Weights of a small GPT-style language model, trained from scratch on English Wikipedia.
Size: 16 layers, width 320.
Architecture: learned positions, biases on query, key and value.
Training: 542M tokens, 8277 steps.
Each number is 128 + 24 x the weight over its row's rms, rounded and kept within 0 to 255. Layers, rows and columns count from 0. Numbers have three digits each. The size before them is the row's rms in percent of the matrix's.

# layer 6 MLP down, 320x1280, rms 0.0593, rows 0-80, columns 560-639
099:155133126100112170161158103084113104123112102153101132127124136134133175144166103145122103114096117111107130124109102108089126147149146130124146162156168138104095091110102085136123126113126094168141116095113182174158110155155127138101104114
078:093099136174106126116124085089199133134159117106125129087088121101103121111124146143117086132109148123141056135110143144076144106135138131104134131110145117137136135101172138130101119117080107131145119079103116118095099156111142119142107098
101:140118150147159157139074151120116125118122151156103133159160143140128150122139170128112155151164116077129137120127126123127148128119144112159131086156116153132141146119173091151150130185117164143157130163113105114176135132137095126126155156
100:125110184107130116160138086079119148163117131115099135133120111110103093138105156130107111118085134137081106158129090130114112120121110146099146112118126135145127137112126138118119103138137121118148116158136185083165105135124138111116111085
109:159143096136132110112145159193133120157160127152128090133128146135124180115124122234194151138136135159125134138133135117138137123138153104149159128147105131131155118099179135117130119187150136146121111181115096068163139112136126121192144143
101:131201139077123125130145127107152127127142061110115093134140078137128129137142090118128108113114120136117122096127144123112130120117156125135070115129120121125116137136165098111113115125117084067097122128130136115095109113154106105153127119
087:130130122096106131104153141093108104166111155133130135138124155157105152105152184103154151141150115147153148136119139102134152123163091161136142152145151175168095111142157139110148191113105110146162100096165171149146158130102105088149128114
093:120117116144127184162124132123129119160072117109125152149139138092131120141092096174120133166116153162107097102153094084115096132109101161116155140207132100106082064156103122101128125160094121155110145155091164110089114069174128097104126138
090:150108133115141129119158138108132134171166154134172112121142111135110128146140090151157148128124133142110141124144108134126147140103131192127223134105077131140142127092120121140117138105109136122149147135117147111140134136110129141112136131
097:165115100185134126135121126131152137101159140141123149142156122157146109172127080164140170127145165159114165116123133127126120126128113119144138116156136152129106137094130122134132127149167122113129135185106108108171134110125130128110060170
099:138148112109131135187169130144095146124170158138167176123127130135125159126088138166158131096123133133135190150133131089126148119130159154132051126118126083106138122135148134126120145146154141139159124115170155111127111129099150178129125100
116:164154103134153151152122155157102133143150152138127104138144179143107102158131165075124142127146127156116179152131137085185091149116122147168126107129150130129161152155138121120148141129158121131166130158133129135147156125118123148157110156
095:162174140149105159143155121168124131145091128137098140151136120114168122114150099157141137134120111129125114175100144115126113165119131176134182163154134116127114120160134142117115137150145142105122132153133132096128143129096149140143107126
099:149106101087111140160162133123052098114089132127102159110131142121132132118101086089151116133133150141123123042136098076138097113141130126141125128113075141121110149159122112143118132141101129101119147143109169127079089113125130114122174124
071:109163123137100135137143115126106107115131105128134110121111114128145117113153190114132120115119141112156089131153136112130149092143170104123133126134084096103116144131120119147149130136092121116142119097128118138131105185103115147170112094
105:120100107113155128093137150122168130091128088135104158097118155127150202089122130156119120080129105125167127091129110129151118117071153112158128087202147150098119048143134107113126127168154147124123119121138096141083140135127142129128124176
103:136130147093113136114114124120122142136068114104132150138128109120119080117188118125085127142127132141121103185142130111107092067124143106133131135111153185145088122126145114174103124132108128108096122124141115116102117113142076138140108106
095:135127141106095171176169151121139116104161108135141099128126107122130101155144124096152132133106097144060134099145087085149094139148123116114122099125145153128151120132138177147111128140124114101082108101135144099144125079145130118118084094
099:108158161117132117171123142149142139150071175127162109143158133132104150154131143097112141071152146122115133136121142123136162119165127115124145126155141134134149092152102163144137119147150172200125155147134134128167113132123134100111109151
103:147087164104122095128145120109100130116149097145151145087119129091123163125117103096169104131134130127132129123120139120120103117144094091122106107103124129135093089122124104120131106109124098165114118111142128102126141154111103119128145115
107:115133093114120172152167126139147140114119078106137122118123144119120121094127112145112116118120138103098097194110116167122135104179137142091147039082129104131120103134179099124095111120136109078162104158134137149135121124091150131156106106
094:152105112184193127103131123142167110168134117123147121094151128151127103129097113111148153124097130106150143156119153139142139139109154183141148119102128075123166141136067151102117128111150165143128115120082125128125137122132126094121167169
108:116141110159118100144161123116143162081122128139103144140135135148151137124085108120112145114136094117128134139138165128161115152118122126150088112094106123107130158126160108131120099114148117123128097138077131161104161123136135108125142145
100:123167148124136107123158129107155118107136105115159115156151115158136137151132094120146127130100136124129145193091151144125130120111181128133135163153155114109158141130131141125164156141127138114133120100072094116104177156095153159138121132
100:120133169083118134105075110132070148193137115126134125123114141117125124109114131084121118140103090142136114147116104106129149127103076138125092152096126122138112078104142133152143108072135124122164098121111124135141125141142161150149107103
096:114179160101133155136100131140105076134120158136177134145125124151106161118123122073033183156098139105128115093152170078129128147099125107106141158141158093130129128128102102159105165147146151135120135146151105154152137121155132149133107120
102:134107105170136130103137133142124150126122172152119099120139128152125159112145132153109134155147152170143108155127163134127138101060153133112120109111129096149152125139153111116124164129186142145142151117130102087193120115148086121159128123
095:141121104105178111128138106110193125159133127142093112122135124116106130126138150139168117133148140108164113194127144114131140090119130134120158153162115170095115177115163087124103150130144130117137117110160068167141097122127137180133184111
104:121121118155088139092136121131135107176144120117176062124120125107126149108109149103150108139104088175156147123146118180149151089108120152132086090123145138140125183198189104142117117102113110097133123074151101097085118167148131141127168118
097:124098093151125188134156135129126174089131140113114157111104105133136135141094155143091155130127129151188088168129057090141157121171115123128135153118129137096124191130166100105154117160162156094092132158096169087096137159175146112132143151
105:107102129159116136144148111095137093122113064118183077127106154120098140089134129105115143132113105135100136113115089146085116152140080158130084082152132110130115129127145148102106096134118103125112148084116161121089132109128125107140071123
100:134120145153134137133113141155119160083120172119145130119122124135154085184153125134117149085141146139124129160088137110145124133115113121133183128143128085156130128152126137121156117123150162114146173059115084202138113118111144182132121122
099:123196113163114163107114141121174081157102157132101117125144140129156111082135134145143144116179141138135108161139123122148134117119086122147158142162134041123132132103097129131116113148105154137126131139136106110172104121116085110117149133
108:126165146143108127119157121114167120149180102126153126118105122107128106129102100145160122102113113105094123130113143112118109145162092102075151121141097122137115102130119089105072135103120094125099128103125126138110107108128140134128089102
100:088113134109105136141098140088130130144117116133118139106119131123081121125116147085137140123106099130132143163141138145157085123132109147095084098079133133135122132166151136130125096176109128141118109114119071159133082124105135085152138115
100:120116131143116089105158094163128166062105111103126129130126143117130177105126107094123095113133093116098114050115146143147092114138105080116112178113128129123146149119149148106130135145085161100131138075119151109058153124116129154142105147
098:099134105137143111129131124128120141124104141116153125165131182131082083108172141178125163165130127157130116097138110154140119136090115114162103084104097136107162159095029152128133167136176110096141132074119123146147130121118103115101129133
111:109152088135121137143144095125158108123131104100155097123113136113120163117162156095130115082123142136123101175116139181106093136164161125101145134108150109119119168149128084107126113136135128170144087093154130093145100113081123101119123109
099:108152139117109081119180117125141115137118161127140097146136135131114167148143137119136112135137134181127118159111128113130145158092099128117158131121139178176136134109089124118134129103133104129100083071143163155137147119123120148113086108
098:166158139110188146117146151169063130123114140139122130135168159150106096118157104099150146166141130149131152157101137143147097123150146144160134162174114160118146136121147093133143170119166110125147140167150148171157138122116127123158096154
102:146145157104127147154094144156121145133195156130165150149119120140125119125092110173129140133157142101147094031133138177153135137125157121130139163137148104151137148105139144148131154096123138122129152093141155147148151150121177130154098146
101:118138160059130091129170144103121130120125104111136144131157137136104109127115114117157133090128117105128125151104174149126127112143131083165152166157121143102178116115102084167163104105139116072138135132120107099142116122122070136118118137
102:167160128148131172125130145128107166115132131126141148097150138125144101108068134182102136154149132085119121094121096158178069157114165083178157132143126100121118130120142078121142131113115134119127138120125110142130129137153142132137072139
095:123125132096119140101101120137104108166122123132117140186079126116149134103133104077113145099106135106124130092096147109114148119110157110107099145127116172136100159148081110124115131152126122125138134147150121110112135167116130115126107121
100:145104099179129117145147147139129128109113139111128140163137139136119066153111108116090144161164113141113141092114157168127102116088053182143084117154147103134134142134124141108122148154112122118130140179124105167143116115100124077134151114
092:118103168123152098129098110134086179112174135105096065121127133132131098138115139145149117129126125148111111160096188133114115103107169162139124120128119188171144144103069172128108136123137105191119113142115108124084121090114158080121087159
107:124153135063121169131177107099117123135142098105105112069093092110123157126119150113168091109108100105105147123134120116120141159159136102088127131110083160126111117112112144111120112114110109181102122117123142122133109090133132083144140110
096:136069075154123099149116135131123125143112097135089128138142134120151078103103158107107097106109121116106140131127114132152133101107109050126093159132126137077103082163178153126159146172149168084125147083127156151122126137122134119112134115
105:174148137117120160137136148114197146093198109159164107143125120120142126192153130155157140132162131103108147110124141125129154145177071136153115111146137157143127122085203122138149121157141172147111146148155094177144123118104163152137161166
100:110102128141112174124135166115099162123141149153084124126139143132139143137140112150124141103119106116148128160159147121153153172110100162113154144123139120144148104160119105105121113111159174137137121104149112147156134169130132095100150140
101:116101150142136128117138141117112111116104146137106106151134122138137108130140146046151135127142142141156143121150160153131109118151107138174101135124119163135121110154122137121116162108137127170136104197086138163129129132156107168163114134
106:137133113034123147103090091148142160142154118094151125138108121138127154136119103164153128126128114096128160112097146115134160127114129121138119141096094121127106180145127143138104111110086086102123076129111140078102132101130127129163100106
091:129156091103141137159159132125114090124135190142146200101140101134124129124154139138159121133162149118150104119134085148141091143109126138108120110105135148105125134134101130138124167136134154161124148118114124159175117115130110142124148152
103:116135169071135149148179143113137097143114139139120120146136153142137128139173121220134115104141140154127133156125110135149132145182086117138123129121168171138141101166134106125095127077119115129091111135134097043123138145141142131090123128
102:175090147076127118130128117132096094171107173133148172143169133129103140126134103091158099130138141122116118117148105147148129125180150076149134107165157116139129108133129092141155118139126138130123158146079150158191126137124144092148160147
099:101053122165106123069112154152113115130125155133122105132123137170133160129128152128112174128137124131175110068150150092103091120098116140141125114128140092114101128087115103138155138147156133158133152099083163181128142101082078105173181141
094:149178129139118128145141133115132105179138089180140094148148115134129094164146118176147113112143157137094105185141072121142126156137132171158140143130131120108130163154166131099152119124144115113122171106129160154136155095136150093105115144
103:144161148101133118136161129139109153127191119163141173115143119140126165124109065183176141111137125078100158139133132085130095138079147137126172164090144111152133132109136144127120117138146130127120115173195132078109155139135121119141120107
093:127139138115137172137136135140089111094096129119196103155146157111117084145111114100132147146132134157097123138133153078132090169099099153173092085140157145111092096089124167138166145151146122147134114143100123127129123119205082113140122160
098:139123183124116142169150123113170152148115148113144101111116101137097088147121150160212133149113145130118145093109097107119123149179158085127130153140141115124118145128098101156116117170105100156150142123138153160101107140135138121147084122
137:132120128138145141115140177136118161100112150134144144154147142128139136164144147119128133164163105126161147114128184128155145145120143148139142141139159102143157112121159092125144126141146141135144135136154136148135152199147124117122152158
104:117110092156102078123121126129129116174126128106097106136112118116127100117089099125093166148135122133142128131145133119116117139098131125142065096133164114150168169179104113147144127106150154176138114106096136093106111113133126113150151139
103:140141090154120100099122171098134092140116142120177155140140125128145093184155164136148160158156169059151116151147131187117185125165128127100135119174106116134127149172141130123144149147175116115128156161094074151131115103083125121108112120
097:117130102100159104146129138129172106093108148128141108115124162151136149122100081142150128162096144109118189136178083109123106124152118096138135101143119140142120126143108116149126125088120131087117107106151129122124134057130140133131115156
098:105155099151125107064097150117105138222090101157152155120168140130124123137075133091176138161163142152144146143156101129155120149097147068184093139127139070139158108104126145149127134135150118138113115133145136149090136078098111116107165130
100:103168173166154153140130128127129122111106087148173104150131136124157127104119115154113147123101121130127183119133191177112111129123170122145110140157134128130131074134144150143110121125132137101140088197162098062125151172103101134118107121
101:085159138115085119126107099143138139133138121116121147131121106146138148128117092099157120084085122116172112130137120110094158106140166130127175175109107115098142119104114150133106124110095149132096128124153149115092108110107143139151104110
107:088156152068127125155168144105111116145117109113155141110111097112163115092105116201155124112096121140127111121131097102130091093122121127138131134103136120109127128161102135116123112139103154105105102168188101087094093132129138100128135129
159:126111108111107123100111170116104146127117142113126127166148150143129111138143179131125152121164122109167112124160111123171116124102125128142150114134107124118145104132113125117149134093139120121117140111111145103111146146139106115130110153
096:165114089172157120041131126071116155161154176125121126141138121134173150133146134166109150130141165110144132171124130168144148107058116092132148148121156116130113126129169103131131119140123138133176113201153128130145104168135145113116138142
101:154119116157127135115126142118117105139115143137124115168106109148149139144105130155150103181123124062125141161107096128138125112130118099096099094111099179150168145156153097158152149131147149154116134161105171087170141118080131094133116157
102:116103101159130114110125132098106160124143136145135118116109144118127104093112177109119129137124126145125133120131118113100115130109144128086107135124124121131121101121144126150149119150125107121124144139157081099128104127144165144110118111
097:148159072072129150134123125175129126108146160137118129142131129125131112122178134114128125120127141143168126105113128127131143148145084128103130135113108103136150173193150101124110138108146131093131136116114129114145104102170119100140150137
104:113123185120130092164103130134127103108132143130102099160141142145147146161148145078154119139178120133157159149145103126139158131132132114145158107138117160132149154167118133132146154155164160112154128108134117099134118174103175116112147120
110:088100088135140123167125108091111101104154095119100171122097113104158168109125143182141128109114136148138093150094149147114119128113126079104139129103112157134128134133156130125093097127122116148099122113167141109131121088135150153113102110
100:137124185139127120140107114110087137148112138118093117138104124157136131113162104058073139082111136142163166104151126139101098136113086161132124140112163123142132119088079099114146132137121133120114130077121126125117115162084173164123113107
104:129145156133128134100106133124128142111148148131122134118112153132129171084134134090072167123148144125123136097130133151116134132140110132121142106148126170133100074118085139117149136103109101166144159142116091163136118136113134079130110130
103:108153181149150137089181134092096154166129199108147149168139150131135113135159127086133124151122161115136166089128132124150121170111122053131153168154125100118178123115197085140138170088154145119160152126115133154137143161161156153151106135
103:142080132113144096119153128153113130099101122118089168153151152148137137111131089090119129102126149123173136118161143134120154120087112108106127103110124103133116100070150153131127163148134149145140120136134102112131158172082148142130144111
098:085146134092130187117122128128119127125125114116112135111153137096143136136134104135152124109109133151151117199136130101119121115160126097101133132117112109088136106134109166133155101160143115147123108187121140173123117111103132116123131117
103:120138133121124173122081144145103139146116149138079141125152118127128138112175118066123141117144137117114149100114133126135188168156131126128190142170102111103126144139110138119162156140136158058128148123130087140140111125132119126119129124